config = dict(
    n_layer=10,
    d_model=576,
    n_head=9,
    n_kv_head=9,
    head_dim=64,
    d_mlp=2304,
    vocab_size=36122,
    activation='squared_relu',
    norm='layernorm',
    norm_place='pre',
    norm_eps=1e-05,
    positions='rope',
    rope_base=10000.0,
    rope_fraction=0.5,
    qk_norm=False,
    attn_scale=0.125,
    bias='none',
    tie_embeddings=True,
    parallel_block=False,
    init='uniform',
    init_std_qkv=0.029,
    init_std_o=0.036,
    init_std_up=0.0415,
    init_std_down=0.0415,
    optimizer='soap_variant',
    lr=0.0147,
    weight_decay=0.0,
    lr_head=0.00621,
    grad_clip=1.0,
    warmup_steps=200,
    schedule='wsd',
    decay_fraction=1.0,
    decay_shape='linear',
    final_lr_fraction=0.1,
    batch_tokens=262144,
    seq_len=512,
    doc_mask=False,
    train_tokens=941600000,
    steps=3592,
    dataset='wikipedia_en',
)
Each number is 128 + 32 x the weight over its row's rms, rounded and kept within 0 to 255. Layers, rows and columns count from 0. The size above them is the row's rms in percent of the matrix's.

# layer 4 MLP up, 2304x576, rms 0.0415, rows 2049-2095, columns 216-287
size [ 92 109  88  92  95  96  97  98 100  95  84  96 109 100 104 107  96 101 104  95 105 101 104 115  94  92 105 102 116  95 100 110  97 104 103  99  98  89 101 104  97 101 101  85 100 111  95]
[[126 108 100 140 151 114 113 122  77 154 113 165  83 173 109 144 106 165 141  97  45 160  87 127 171 100 160 130 133 170 155 105 157 142 131 119 159 146 121 103 126 148 189 151 150  82 125 156 109  83  92 134  85  49 111 133 122  87  93 137 100 142 141 118 133  68 133  51 114 126 145 131]
 [106 170 123 115 101 167 164 159 143 104  90 163 169 186 163 132 176 139 113 121 126 152 191 163 132 187 107 186 156 129 150  83 149  93  37 186 100 178 114 130  77 106 100 167 148 132 162 151 120 171 217 140 145 128 122 117 172 115 145 161 135 120 150 134 112 181 168 212 167 164 106 164]
 [ 91 122 187 111 138 144 122  91 170 152 154 149  49 158 115 145 144 104 134 116 105 164 119 135 116 100 124 160 106 165 168 146 111 121 149 129 143 132 169  93 147 119  97 120 106 127 159 110 148  92 103  75 113  85 171 137 170 121 122 156 169 158 117 189 138 135  55 127 161 160 107  37]
 [109 120 146 160 116 135 140 118 124  95 176  42 129 137 145 113  82 181 168 116 122  99 156 136 131 115 142 137 130 120  76 151 120 112 150 134  80  98 112 156  90  66 110 139 101  96  92 172 169 117 110  94 114  95 163  90  97  58  83 171 160 157 152  60 149 173 118  89 111 111  99 132]
 [102 169 181 178  97 104 170 166 136 151 102  95 129 204 187 148 162  57 146 191 184 181  85 172 147  96 100  80 135  70  80  95 167 126 116 119 195 137 156 121 114  96 179 188 129 141  81  97 126 113  81 118 125 133 132 163 127 182 183 148 175 140 149 152  84 138 158 117 145 127 157 122]
 [ 95  92  98 131 144 158 163  45 132 153 144 127 108  87 131 135 154 107  93 104 174  82 170 130 142  87 156 149 147 135  94 121  92 164 121  73 100 117 188  88 158 185 120 150  66 159 199 115 129 147 130  88  77 192 152  43  42 151 168 118 113 108 127  57 134 104 132 107 127 145  79 155]
 [122  53 113 131 128 138 187 135 116  97 136 142  82 121 138 108 161 128 195 148 133 127 133  67 139 141 129 142 159 152 179 116 158  86 168 100 154  59 181 139 126 130 114 139 120 102 181 109 190  93 232 128 159 175 209 148 161 108  56 117 130 140 123 141 109  71 113 144  88 150 155 151]
 [135  91  77 112 125 112 148 171 166 184 141 119  69 152 107  79 159  45 111  94 151 179 211 128 188 104 147  82 177 133 123 146 150 140  94  97 136 116  91 174 107  96 114  87 148  92 126  91  85 116 130 137 112 122 128 122  60 168 112  83 148 144 160 108 137 122  98  99 175 111  60 106]
 [163 119 141  92 109 123 102 122 146 108 114  66 200 141  84 171 101  99  91 141  38 169 128  97  88  96 126  95 158 130 153  86 144  91  97 142  57 150 135  90 146 105  71 135 157  61  87 137 115 102 127  95 154 147 145  78 133 128 145  51 194  57  79 121 182 141 147 144 142 139  96 192]
 [106 125  86 135 160 112 148 163 123 123 148 127 121 146 133 170 154 169  88 143 178 157 163 112  68 177  94 110  89 114  78 128  88 123 154 186 195 156 123 161  76 128 127 114 133 127  53 203 212 107 160 146 116 151 169 117 131 128 109 121 143  83 156 160 150 151 129 110 154  94 156 169]
 [167 126  64 138 170 115  85  86 128 155 156  94 110 104 121 181 148 138 114 101 143 123  93 101 170 146 158 125 107 140 164 143 128  78  83 108  85 144 139 115  86 109 124 144 127 147 175 147 158 127 168 144 105 135 133 114 156 174 158 111  79 144  95 153 164 161  94  91 144  82 141  79]
 [178 122 137 170 142 121  74 157 132 206 118  75 141 145 102 160 137  94 166  93 131 141  94 154 102 139 156  87 133 182 141 122 134  73 131 170  77 146 126 112 134 124 118 141 141 117 170 100  96 126 138  88 128  71 125 129 116 177 191 146 120 119 127 134 143  97 162 140 143 136 148 116]
 [ 90 141 139 181 126 117 119 136 172 121 187  90  95 160 117 173 143 161 112 177 128  78  99 162 113  84 135  74 156 116 158  96 108  93 202 149 145  93 193 192  93 141  89 124 162  74  97 166  94 145 102  86 166 132 137  92 102 102 133 199 135  90 108 162 154 148 117 194 157 102 117  98]
 [123 114 138 177 104 139 128  84 102 154 110 156 179 176 160 107  90 105 141 132 129 168 116 140 133 142 112 138  79 156 163  98 111 130 155 114  83  76 133  50 163 129  53 180  86 140 183  86  82 111 190 115 110 109 170 183 125 117 158 135 135 131 147 185 123  90 156 183  87 143 110 148]
 [159 143 159 145  95 119 133 127 145 121 122 117 103 143  59 154 178 164  66 131 166  67 214  72 111 142 143  90 134 122 123 118 147 126 130 153 126  89 119 162 173 104 110 143  66 102 138 122 131 130 142 143 174  76 137 111 145 117 107 141 141 147 132 188 150 117  92  96  88 171  99 168]
 [145 133 145  99 184 137 135 130 110 211 112 142 111  68  99 134 163  84 169 128 139  90  90 175  84 176 128 119 132 107  94 174 179 161 169 114 152 153  81 135 111  94 158 125 102 129 126  85 138 130 169  99 138 136 154 108 113 152 108 150 154  71  80 124 179  98 125 169 155 125  94 105]
 [145  96 139  67 170 108 127 151 163 127 165 137 130  48 100 172 111 164 117  96 119  80 156  63 125 100 156 159  70 128 137 171 149 144 103 117 140 146  74 114 123 119 214 105 120 169 159 134 133 125 151 143 208  76 128  76 162 176 106 127 117 204 148 134 122 128 146 112 147 104 117 201]
 [ 68 141 133 136 117 121 163 162 112 139 106 112  72 106 125 116 128 126 131 174 160  95 131 122 160 138 193 136 130 163 132 127 176 139 137 108 170 117 121 122 139 111 115  41 150  89 101 110 113 150  80  92 105  98 123 175  80 140 141 117 151 159 181 158 133 159 135  88 151 148 181 124]
 [130 130  91 186 115 124 164 102 111 219 109 140 147  63 136 155 130 115  99 162 157 168 190 159 143 128  86  77 158 176  93 213 100 129  73 118 190 119 116 161  97 114 166 178 176 107 133 111 103 131 107 155 150 115 150 160 117 104 147 115 139 145  97 142  81  80 143 157 137 119 124 209]
 [ 79 115 147 143 142  80 133 186 116 181  66 123 148 160 172 145 147 144 193  85 115  96 142 139 158 105 135 180 178  95  87 154 152 114 131 131  86 147 149 138 130 149 183  79 127 118 138 158 191 139 113 100 118 167 119 146 194 111 130 104 140 142 107  98 177  80 178 142 134 144 143 150]
 [171 176 138 138  89 174 127 134  71 110 157 150 115 177 121 108 128 144  91 131 143 108 112  65 160  91 145  54 150 130 134 146 121  94 111 107 120  93 130 101 143 219  92 162 154 115  41  86 162  77  89  72 146 137 140 161 122  63 179 122 137 127 128 155 141  89 107 127  89 155 106  95]
 [143 114 134 155 119 122 116 170 163 155 133  96 106 171  93 120 146 147 130  91 178 113 143  91  90  83  88 138 149  62  74 110 121 154 102 136 145  97 197 128  65 110 157 159 122 118 135 104  92  86 125  98 126 122 172 112 118 173 105  90 120 146 147 165 143 142 145 177 122 182 150 108]
 [ 62 127 127 206  87 125 112 106 113  85 103 119 132  90 100 139 196 122 118 159 139 145 127 160 111  78 141 134 117  88 154 157 174 156 112 128 132 100 116 120 158 104 115 141 125 153  95 128 167 121 128 147 206  57 150 154 107 139  96  92 133 136 102 117 154 144 107 142 111 104 187  79]
 [132 119 106 127 167  88 141 135 173 117 102 126 131  75  82 148  61 117 156 182  99 150 104 116  70 123 151 123  70 165 144 120 117 153 106 191 145 156 144 155 101 127 112 132  59 105 114 132  71 100 181 173 166 138  99 150 145 131 129  74 126 116 143 239 136  97 202 168  88 107 132 148]
 [140 147 137  95 185 125 138  71 136 134  80  95  94  93 172 110 137 167 146 105  97 151 129  85  98  74  76  80 128  87 141 154 149 105  92  64 110 135 132  71 182  85 128 160 103 108 164 130 164 110 139 146  93 123 119 112 157 115 113  89 146 149 136 106 117 131  61 148  83 142 141 146]
 [126 107 158 119 162 165 108 120 138 134 161 131  71  75 126  84 176 101  87  99 173 163 106  69 120 137 145 115 130 108 148 132  74 167 139 151  66  87 132 184 106  92 173 179 111 136 135  96 120 181 172 130 140  59 124 222  86 131 105  97 133 116 100 107 154 124 115 169  59  98  63  52]
 [ 70 143 106 148 145 172 121  61 181 211 108 112  80 168 147 121 146  98 103  75 113 173 202 164 127 111 106  96 154  70  93 173  81  32 188  52 181 141 177 147 155 162 153 146  62 113 172 127 131 123 130  99  92 185 204  62  84 123 108  80  83 106 129 113 186  82 184 128  95 164 154 204]
 [131 137  99 141 133 180 118 143 119 169  24 103  96 101 175  73  95 151 137 124 181 105 189 134 158 160 153  29  80 151 114 189 132 137  96 149 129  70 151  71 103 187 124 180 164 117 142  86 110 112  81 211 133 141  89  91 154 123 151 143 134 131 109 115 148 116  86 131 123 182 151  65]
 [126  86 106 107 117 135 162 125 142  95 140 129  93  90 130 160 149 126 162  74 135 138 157 164 106 103 120 168 122 116 173 118 173  74 139 100 156 172  90 139  87  95 112 107 177  86 104 125 164 104 106  95 146  92 150 148 101 149 145 173 141 163 143  90 141 148 144 130 160 110  91 100]
 [ 99 113 135 137 148 142 114 163  93 111  97 117 139  85 129 124 136 119 173 133 129 178 141 134 167  83 185 151 125 170 149 114 182 176 108 107 175 137  63 159 146 104 147 186  64  92 134  83 128 146 114 165 172 182 134 124 127  90 121  73 175  97  78 187 135  94 169  81  66 113 133 128]
 [110 148  99 133 139  92  98 135 168 129 129 122 186 182 127 107 115  93 163 140 154 126 138  54 114  88  95  89 130 117 146 119 101 109 129 159 128  99 123 116  32  63 133 106 134 131 124 164 127 171 190 117 162 105 138 137 142 135 152 131  91 160 137 122  90 127 140 146 132  68 156 138]
 [144 175 119 142 104 112 149  94 111  80 170 128 157  78  88 154 139 164 145 166 111 144 182 101 100 137 126 134 142 153  83 156 102 137 134 164 119 181  76 138 161 117  74 117  75 168 150 123  78  83 130 150 131  85 109  81  97 120  83 153 199 150 147 117 176 137 157 101 108 118 126 127]
 [112 109 162  22 126  93 119 150 108 126 100 174 133 109 169 162 169 109 178 137 108  88 160 144  86 156 108  92 131  92 130  82 146 137 123 177 128 156 101  95  96 172  88  96 157  75 112 119 184 192 168 115 154 131 105 162 118 181 139 172  82 138 129  97 179 149 125 187 151 137 150 123]
 [110 105  58 166 139 146 127 158 162 109 181 164 184 140 116  85 159  72 204 109 153 144 141 119 111 139  92 147 138 111 228  71  85 117  93  95 108  82 130 103 111 204  85 120 127 160 120 154  95 138 124  78 152 155  90 176 146 132 150 151 123 118 157  95 121  86 194 168 138 140 160 151]
 [ 93 133  88 132 151 120 171 173 126 126  96  79 132 105 206 134 102 111 125 111 125 113  88  88 176 143 129 145 149 125 141 183 157 119 134 152 109 149 157 165 101 127  77  97  92  90 136 134 106  89 154 117  60 109 127 109 146  95 103 144 154 125 124 157 118 116 180 185 163 149 106 149]
 [ 71 123 105 119 138 123 111 136 159 183 114  62 109 121 150 121 190  55 152 126 135  58 108 146 143  80 187 157 114  78 141  53 111  89 144 119  81 156 130 111 189 187 140 141 142 115 139 138 139 113 119 136 172 115 124 123 135 136 158 167 122  91 108 186  66 131  72 179 121 129 171 127]
 [168 129 114 111 139 163 127 149 132 172 118 170 155 138 169 118 142 107  97 113 160 120 135 143 115 205 130 182  98  93 137 109 128 160  96 120  96  90 110 101  91  92 106  94 128 124 166 149  93  97 142 134 165 123 121 157 173 115 119 143  76 153 150 144 151 139 110 181  65 108 125 116]
 [165 120 127 181 149 121  93  30 195 125 120 113 131  89 126 134 149  72 150 133  90 124 151  98  85 110 154 180 122 189 139  77 104 111 119  86 161 115 157 160 130  77 116 143 127 130  89  80 106 132 149 100 161 195 175 104 142 124 184 118 126 103 146 142 137 132  99 128 100 137 156 161]
 [145 110 131 167  83 136 109  90 140 151  82 143 112 118 107 105 188  90 123 108 128  87 111 120 126 157 162 115 188 184 158 133 128 144  91 109  90 165 131 140 126 134 123 150 149  91 130  59 139 113  77 141 168 146 127  87 133 104  83  67 179 118 133 115 100 121 178 107 108  92 101 102]
 [128 138 107 152 103 127 102 131 123 149 102 143  89 143 132  77 140  86 181 134 132 145 119 157 131 122 138 136 140  81 137 124 121 141  71 173  61 205 133 102  44 160 125 120 127 129 116 135 140 143 135 187 159 184 131 146 138 165 109 147 139 172  81 192 178 140 145 178 121 151 137 166]
 [114  70 117 200 120  62  72 158 163  69 205 105  95 226 101 199 115  98 155 150 181 101 169 106  81 135 112 102 169 152 150  95  72 110 130 109 126  91 180 100 133  75  91 142 117 130 141 140 172 119  64 147 115  89 120 133  62  76 173 173 122 115 137 128 110 142 137 152 146 178 116 132]
 [ 98 117  74  81  78 155 151  75 121 131 111 100 166 114 136  84 129 154 154 119 153 117 134 122 166 142  88 103 120 119 126 171 161 123 152 146 104 170 111 110 146 114 125  95 104 116 143 115 138 128 152 107 113 103  88 193 195 125 129 132 152 126 117 121 147  95 132 140 135 109 140 148]
 [145 104 114 154  73 142 111 167 134 173  99 141 136 160  51 112 121 150  42 186 143  90 124 185  71 123 204 123 105  73 133 171  73 115  94 109 185 127 103  71 118 120  85  79 130 155 142 175 172 177 119  83 108 127 127 159 163 111 103 111 120 112  71 173 135 174 163 116 118 105 118 113]
 [108 164 156 150 113  93 127  78 117 100 171 118 140 125 119 133 104 120 150 137 141 121  99 167  52 160 123  66 167 174 126 145 146  76 100 102  46 116 107 159  62 159 162 141 124 159  98 124 136 163 137 131  79 134 143 158 176 172 118 124 108 122 149  92 109 109 127 142 114 102 132 135]
 [121 113 104  91 123 136 169 182 122 129 115 219 144  69  77 139 135 108 132  96 134 158 144  96  93 182  99 154 148 146 169 149  77 102  79 183 146 118 116 153  89  75 137 115 158 128 185 124 125 132 120 100 103 147 146 116 147  75  89 116  30 128 123 187 156 184 193  88 114 160 122 130]
 [112 104 138  95 106 120 124 139  80 206 107 144  76 155  90 174 140 139  87 178  83  32 131 134 118 123 171 129 179 106 117 131 125 128 118 119 123  80  92  90 114 117 132 147 154 135 118 147 127 107 148 166 168 103 137 155 134 136 106  94  90 117 128 193 170 103 163 162 116 151 147 127]
 [115 133 114 179 130 144 122  99 121 131  78  99  65  86 169 165  91 104 131 124 184 198 140  93 175 129 149 130 203 163  93 105 174 216 131 104 161 153 172 148 178 186 114 138 112 108  68 150 116 104 112  60 106 135 143  98 157 122  94  94 127 158 148  97 161 127 100 100 127 130 125 101]]
# layer 4 MLP down (transposed), 2304x576, rms 0.0415, rows 2049-2095, columns 216-287
size [ 96 107  95 102  93  98  98  91 106  98  91 102 104  99 104 111  93  98 105 100 103 101  90 112 102  98 100 100 113  98  96 109 104 102 101 101 103  98 100 100 103  99  96  92  95  96  96]
[[154 197 194 153 164 131 159 172 124 161  99 126 106  74 167 100 106  98 165 152  90 137 106 121  75  93 127 107  86 153  66 176 158 189 130 117 112 162 157 117 191 133  70 133  88 167 109 150 125 177 113 129 151 130 118  89 110 121 197 106  99  94 121 130 144  89 130  94 108 233 146 128]
 [101 156 130 168  78 139 102  93  96  80 140 147 130  95 115 131  94  94 129 133 182 172 124 147 160 172 167 133 156 139 146 135 128 106 154 118 119 125 128 107 165 156  81 124  97 202 148 145  80 129 135 158 109 123 116 106 125 136 138 133 107 131 165 141 101 151 170 181 127  96 110 110]
 [154 164  84 121  86 200 152 156 215  59  99 124 120 157 209 104 172 165 107 113 109  94 119 113 128  88 134 137 118  88 119 118 143 135  91 170 153 157 105 164 125 161 121  88 139 179  92  97 121 151 139 193 106 150 135 147 147 124 111 105 150  59 130 156 144 148 136 101 161 179 134 178]
 [ 95 125  99 194 140 166 131  97 120  91 121 152 113  61 134 108 170  94 104 118  97 105  51 169 135 148 148 105 124  95 141 107 124 118  87  97 162 156 123 109 179 158 132 112  99 120 151  91  90 116 134 163 170 140 137 136 151 150 145  95 155  96 139 156 127 113 109 175  96 155 199 117]
 [127 123 141  94 131  79 129 103  78 142 127 129 146 126 100  77 104 180 149 115 132 174 143 155 141 124  64  97  39 151 145 165 118 110  91 170 152 165 142 142  93 174 131  34  95 105 140 173  53 149 125 188 124  97  94 146  81 123 143 119 124 133 146 121 133 120  98 107 127 137 134 148]
 [187 128 134 123  96 129 160 147  92 125 150 114 110 130 148 118 111 134  98 147 134  92 128 115 142 125 178 153 176  86  86  86 116 132 125 105 135 156 126 179 112 118 117 145 138 111 135 119 167 163 127 144 131 175 210 129  76 116 130 120 112 160  82 121  93 125  96  64 130  76 129 101]
 [ 87 136 136  90 163 150 131  81 115 102 142 158 175  93 144  89 109 152  94 137 154 128 175 118  73 123 174 114  99 138 160 136 192 146  99 139 161 122 111 157 159 141  73 139 114  87 159  85 161 169 147 109 143 137 167 109 132 164  81 123 112 104 101  87 132  98 118  88 112 161 114 102]
 [ 53 167  95 118 176 147 139 124 139 127 132  98 151 154  83 115 111  93 129 176 133 130 147 132 155 129  98 174  73 164 129 121 102 116 100 143 139  87 132 108 155 116 100 136 174 135 112 109 170 159 151 132 137 126 143 137  77 166  80 151 135 172  78 149  96 116 133 125 143 146 166 160]
 [167  79 129 119 115 140 115 146  96 185 130 163 134 149 105 167 105 112 160  78 108 155 137  72  83 127  68 101 159 156 117 193 162 180 141  94 155 146 110 176  93  87 179 141  49  97 132  97 126 137 106  93  65  65 132 158  98 118 148 206  73 148 150 152 119 101 104 122 119 164 139 107]
 [ 61  93 112 155 180 153 116 205 104 132 151 115 121 147  88  73 107 154 119 113 115 170 117  69 144 172 151 127 179 132 104 148 194 122 133  93 109  87 126  89 119 131 167 127 173 103 142 102 149 120 161 126  98 131 171 137 155 116 188  98 121  87 129 125 111 162 191 165 103 104 156 150]
 [121 134 168 153 114 101 158 150 148 136  75 127 173 131 159 161 142 238  86 119 152 144 110  93 101 118  95 111  92  82  64 175 162 137 115 151 119 121 146  67 175 157 148 153 127 118  80 152 149 119 136 134 169 119 156 148  87 119  97 113 123 160 163 133 144 145 139 161 126  84 101 130]
 [145 100 163  83 115 155 120  91 153  43  96 118 130 154 134 119 129 157 103 127 140 104 110  85 111 110 159 134  93 153 106 131  99 148 166 156 131 143 107 118 152 100 108 191 144 108 180 128  88 121  79 154 131 160 133 130  53 141 161 131  96  76 164  78 139 189 135 153 183  93 119  95]
 [ 86 127 148 121 129 161 140 169 165 157 156  70 150 127  62 112  90 144 142 148 174 145 151 214 142 135 154 152 148  95 141 140 166 166 127 173  98 159 157 173 106 150  89 162 132  48 205 170 154 128 148 146 136  84 107  99 132 113 127  99  85 152 117 154 111 128 105 114  87 171 126 163]
 [130 139 138 177 124 115 116  95  89 107  90 117 136 127 137 156 111 130 137 120  74 113 191  88  95 112 152 135 222 106 164 116  97 108  81 133 110 110 124 127 110 128 109 138 106 106  97 105 176 179 107 159 187 132 132 139 126  95 163 126 104  64 149 177 179 157 120 171 128 173 144  77]
 [117 117 168 130  97 164 114 132  92 131 111 107 166 157 103 134  76 143 164 163  85 131 147 175 137  81 121 100 161 157  77 103 101 126 137  88 111 114 101 170 112 124 100 154 142 153 123 126 131 130 169 133 152 161 130  71 108 163 204 148 110 125 181 144  91  88 105 136 132 112 109 140]
 [107 125  86  85  73  89 148 177 115  86  98  46  89 104 150  81 159 116 143 105 143 131 156 131 165 149  55  86  91 100  78 163 137 102  68  84 100 195 126  64 106 121 115  89 100 101 105 126  95 150 100 107 103 125 111 179 149 136 107 148 169 120 171  81 111 126  80 157 154 137 111  87]
 [177 141 115 148 175 111 129 155 138  82 148 186  99 140 132 109 105 107 102 122 118  91 112 186 123 167 145  94 119 100 146 133 100 140  95 191 124 119 155  93 114  78 148 133 176  84 150 144 150 128 164 112 126 112 126 106  78 149 160 139 130 131 163  76 111  94 123 178 150 126 110 123]
 [228 124 164 151  91  60 108 123  80 176 145 113 142 139 142 142 130 149 124 172 106  73 177 131 143 131 147 106 129  70 140  56 157 135  97 163  97 129 111  90 152 152 182 124 128 106 103 121 150 156  56 105 131 121 129  74 131 106 112 104 174 107  88 160 106  51 143 138 152 107 178 155]
 [ 90 147  82 150 104 139 115 135  89 114  83 106  41 119 146 151 111 111 123 142 188  89 139 194  91 183 140  90 170 110 122  88 140 165 138  96 123 112  78 194 153 160 126 171 123  88 130 132 146  96 165 127 154 102 128 122 167 137 111 142 160 135 111  98 139 108 145 181 183 115  91 160]
 [155 145 111 116 183 139 105  86  90 100 140 149 144 129 133 123  71 148  62 103 136 113 103 178 108 163 204 142 137 131 130 128 105 125 160 142  53  39 101 108 160 101 128 137 153 114 158 156 112  90 113 132 114 122 138 137 132 178  79 164 115 128 149  95 149 175 138 157  94 145 164  75]
 [ 85 130  90 109  87 150 136 150 101 153 119  80 146  72 171 126 126 100 157 129 162 142 110 121  52 107 115 203 115 113 134 188 132  99 115 150 124 131 131 116 106  66 108  85 159 123  85 120  94  56  99  67 108 201 150  87 108 189 137 104 169  91 103 150 131 123 153 165 217 150 159 133]
 [116 124 126 157 137 105 214 163  97 107 116 142 188 187 115 113 111  54 190 103 169 151 125 137 174 137 178 158 145 192 126 153  78 142  92  94 138  83 112 179 162  92 142 134 108 163 109 159 113  78 121 210 130 148  90 132 143 158 134 163  96 101 155 116 199 174  96 143 138 151 173 105]
 [130 125 103 107  81 119  92 131 124 140 159 122 162 121 158 130 175 162 140  86 157 120 170 200  73  85 110 121 155 146 161 160 132 139 212 130 176 136 168 163 123  99 112 204 101 116  68 145 128 184 143 120 114 162  37 113 115 115 148  89 179  83  95  98  91 150 146 145 139 159 122 157]
 [121 143 117 161 156 107 116 112  88 100 143  80 117 130 145 119 138 154 121 121 146  98 152  89  92  89 151 133 134  95 143 124 124 108 148 150 143  70 124 153 114 120 114 111  81 122 157  56 149  89  70 139 148 123  48 131  86 102 126 136 114 120  69 161 144  86 126 143  82 147 144 152]
 [126 154 113 103  72 171  99 140  80 157  92  95  94 140 122 143 159 159  38  98 154 138 130  94 143 146 163 169 157 162 150 138 124  66  92  86  96 108 123 100 125  80 145  95  92 132 146 128 205 174  68 132 128 160 113 115 151 153 167 113 139 126 153 108 127 116 120 134 122  77 142  95]
 [ 99 155 139 145 124 170 149 131 113 119  94 112 154 210 131 157  89 105 151 182  97  94 170 177 148  50 122 117 124 148  79 181 173 108 134  87 129 165 125  54 169 168  68 103 100 147 167 126 116  99  93 149 131 231 154  56 164  72  90 153 121 117 175 121 165  91 139  87 200 150 165 199]
 [144  75 121  87 119 139 114 113 142 109  80 121 150 103 128 145 155 163 114 159  85 133 101 120 138 141  91 112 151 134 131 141 128 143  79 101 103 135 109 147 129 122 123  97 127 176  91 108 152 131 123 117 109 112 122  83 115 167 109 145 109  77 157 153 143 202 158  58 115  96  53  97]
 [161 104  31 101 157 107 204 119 112 159 129 116 105 134 150 101  86 163  50 128 136 120 151 169 154 115 120 199 127 120 136  89 136 157 167 106 173 119 148 101 138 125  97 145 146 131  48  65 113 129 178 120 117 115  81 121 144 133 126 153 122 202 151 120  85  77 169 110 123 128  71 152]
 [124  79 177 127  67 134  95 162 115 109 120 102 127 127 112 167 123 156 108 186 131 162 166 194 156 128 147 170 125 162 135 122 144 127  73 107 134 135 120 103 126 184  78 148 141  94 137 122 104 130 114 105 162 148 125 137 170 186  82 169 154  96 133 128 189 141 172 128 191 171  89 166]
 [ 67 103 115 125 147  88  96 154 101 118 112 122 135 167 134 136 140 132  94 116 153 127 161 136 137  83  92 150 145 132 152 179 131  90 105 130 140 101  85  81 115 108 161 122  90 138 116 124 163  88  86 169 148 159 144  94 123  67  83 212  83 121 145 115 101  90 180 150 132 141  98 118]
 [209 188  91 157 151  75  93 137 154 109  79 140 114 132 130 154 126  93 101  71 108 138 120 153 133 149 166  73 110 169  78 164 141 145 101 171 139 135 106 168 127 121 130 109 118 128 103  74 107  95 122 141 130 172 121 106 112 122 160 105  76 142  96 180  89 140 119 120 136 123  67 188]
 [101 136  67 127 136  88 147 116  78 160 169 110 122 152 135 140  90 128  99 161 167 165 140  82 115 132 107 120 198 154 141  82 161 171  82 203 163 131 123 119  74 104 123 138 134 125 152 180 109 107 131 139 152 145 158 144 105  97 185 147  88 116 125 162 186 153 112 118 112 161 117 162]
 [126 133  67 167  98 114 131  70 115 121 169 114 135 142 123 190 127  98 169 171 126 131 119 153  30 153  85 143 143 126 122 179 124 155 188  75 170 131 161  71 117 167 149 165  91  90 159 129 128 121 171 104 143 114  66 115 127 131 138 145 159  74 170 129 122 122 113 110  78 154 153 177]
 [ 71 184 114  82  90 127 211 148 124  98 100  83 156 101 140 172 164 149 107 109 157  73 145 116 110 191  84 140 110 158 122  97 172 131 102 153 123 135 150 164  84 180 144 214  77 192 178 137  74 128 104 232 169 131 106 164 117  99 120 117 121 132 126 126 152 135 157 132 103  96 107  98]
 [140 127 141  95  97 101  99  53 124  42 105 125 130 163 199 149  50  91 147  90 148  83 181 118 176 155 132 160 139  97 106  86 133  98 136 115 195 138 118 159 200 131 125 136  86  87 133  92 157 145 174 157 109  94  53 120  94 170  73  95 109  91 182 152 131  82  59 133 122 112 129 135]
 [132 175 171 184  91 138  97  69 123 136 117 138 134 163 147 138 148 138 146 164 108 145 153 154 155 156 153 174 137 156 189 153 148 142  88 141 139  88 119  83 194 138 189  92 116 173  73 141 144 128 144 111 164  93 149 107 126 133 145 107 141  83 127 128 132 193  75 116 128 133 110 146]
 [125 146 147  80 117 100 118 143 122 143  97 136 128  90 177 118 118 122  92 174 140 159 119 166 181 115 108 123 149 192 142 140 120 160  75 130  96 161 110 111 154 147 122 138 123 124 157 144  91 126 152 162  96 193  87 122 114 103 176 170 150  95 154 163 129 150 143 169 115  57 134  83]
 [ 56 100 101 141 163 117 114 110 165 150  94 134 114 149  70 137 146  92 132 145 106 148 110 100 125 107 127 143 103 103 139 180 134 121 134  73 146  93 155 214 130 171 102 119 138  95 116 120 108  82 100 134  62  93  58 122 119 143  53  83 163 154 109 159 147 187 154 108 120  93  61 140]
 [153 167 105  94 130  91 105 144 147 121 119  97 177 127 101 137  73 134 123  85 105 149  99 156 134 142 168 177 113 107 167 111 112 115 206 139 198 169 127 187  79 118  74 201  76 124 174 126 163 140 114 134 142 111 116 153 141  75 147 144 160  85 147 117  98 101 101  97 193 145 135 160]
 [149 153 140 147 167 112 142  92 144  58  97 121 158 168 125 129 149 149 163 117  98  65 115 113 143 118 139  96 109 143 101  99  98 179 115  96 118  70 225  74 161 103 142 150 149  44 111 118 162 156 116 113 148 236 145  75 138 127 131  90 132 149 106 150 161 154 102 129 154  75 105 139]
 [170  86 155  90 120 119 150 146 119 103 163  86 213  67  95 122 152 138  62 150  93 174 137 107 137 141 101 192 131 118 169 162 128 144 102 143 143 103 113 152 104 155  88 161 116 117 155 128 151 153 171 146  91  88 132 103 174  90  94  68 154 189  98  34 144  98 121 136 182 116 141  64]
 [147 102 107  95 110  80 127 169 148 133  65 175 115 148 132  77 131 144 115 137 179 150 169 126 144 158  80 103  94 145 120  72 102 123 165 102 118  79 153 121 127 154 185 186 144 136 119 151 115  87 146 124 152 161 149 127 128 112  90 141 127  87 142 116 200 117 145 135 135 211  74  37]
 [198 201 142  88 106 123 203 147 101 119 179 158 158 103 143 114 169 106 154 190 109 157 113 135 113 146  88 171  93 136 104  70 120 110 155 115 107  74 156 110 157 117 207 140 163 126 137 132 170  85 102 153 118 126 154 133 116 132 129 113  66 120 136 139 165 173  67 165 143 141 101  70]
 [122 150 135 167  88 136 124 151 130 170  64 160 127 128 141 151  95 106 148 149 147 127 118 117  42 105 153 134 117 106 120 123 117 134  99 114 137 123 140  91 166 123  80 139 142 127  76 145 137 161 117 147 114 100 138 167  62 124 134 139 167 147 105 111  91 103 102 145 106 148 164 129]
 [144  62 185 165 116 136 100 119 165 140 118 123 141 142  94  72 122 112 109  85 188 122  77 139 197 121 130 134 112  63 103 109 120 109 138 126 107  99 133 102  87 111 158  96  73 128 132 132 156 155 113 113 127  86 102 125 166 118 108 157 117 137 111  43 160 128 171  59 149 145 163  75]
 [ 92 126 103 162 124 151 153 165 161 181 117  87 167  85 102 155 104 150  97 121 151 198 114 145 126 137 165  90 151 106 105 126 136 117 148 127 137 154 120 104  96 115 121  98  27 162  96 124 140  97 120 143  66 168 169 130 132 137 145  76  95 144 130 110 137 122 125 127 205 154 153 115]
 [122 130 146  88 157 160 114  89 136 114 128 101 142 161 163 113 157  94 184  94 146 146 125 101  98  77 147 185 110 109 140 114 162 134  57 171 149 153 127 109 122 197 112 157 173  32 124 176 136 143 137  88 132 112  97 167 139 122 151 129 118 104 162 128 162  76  85  99 134 136 115 158]]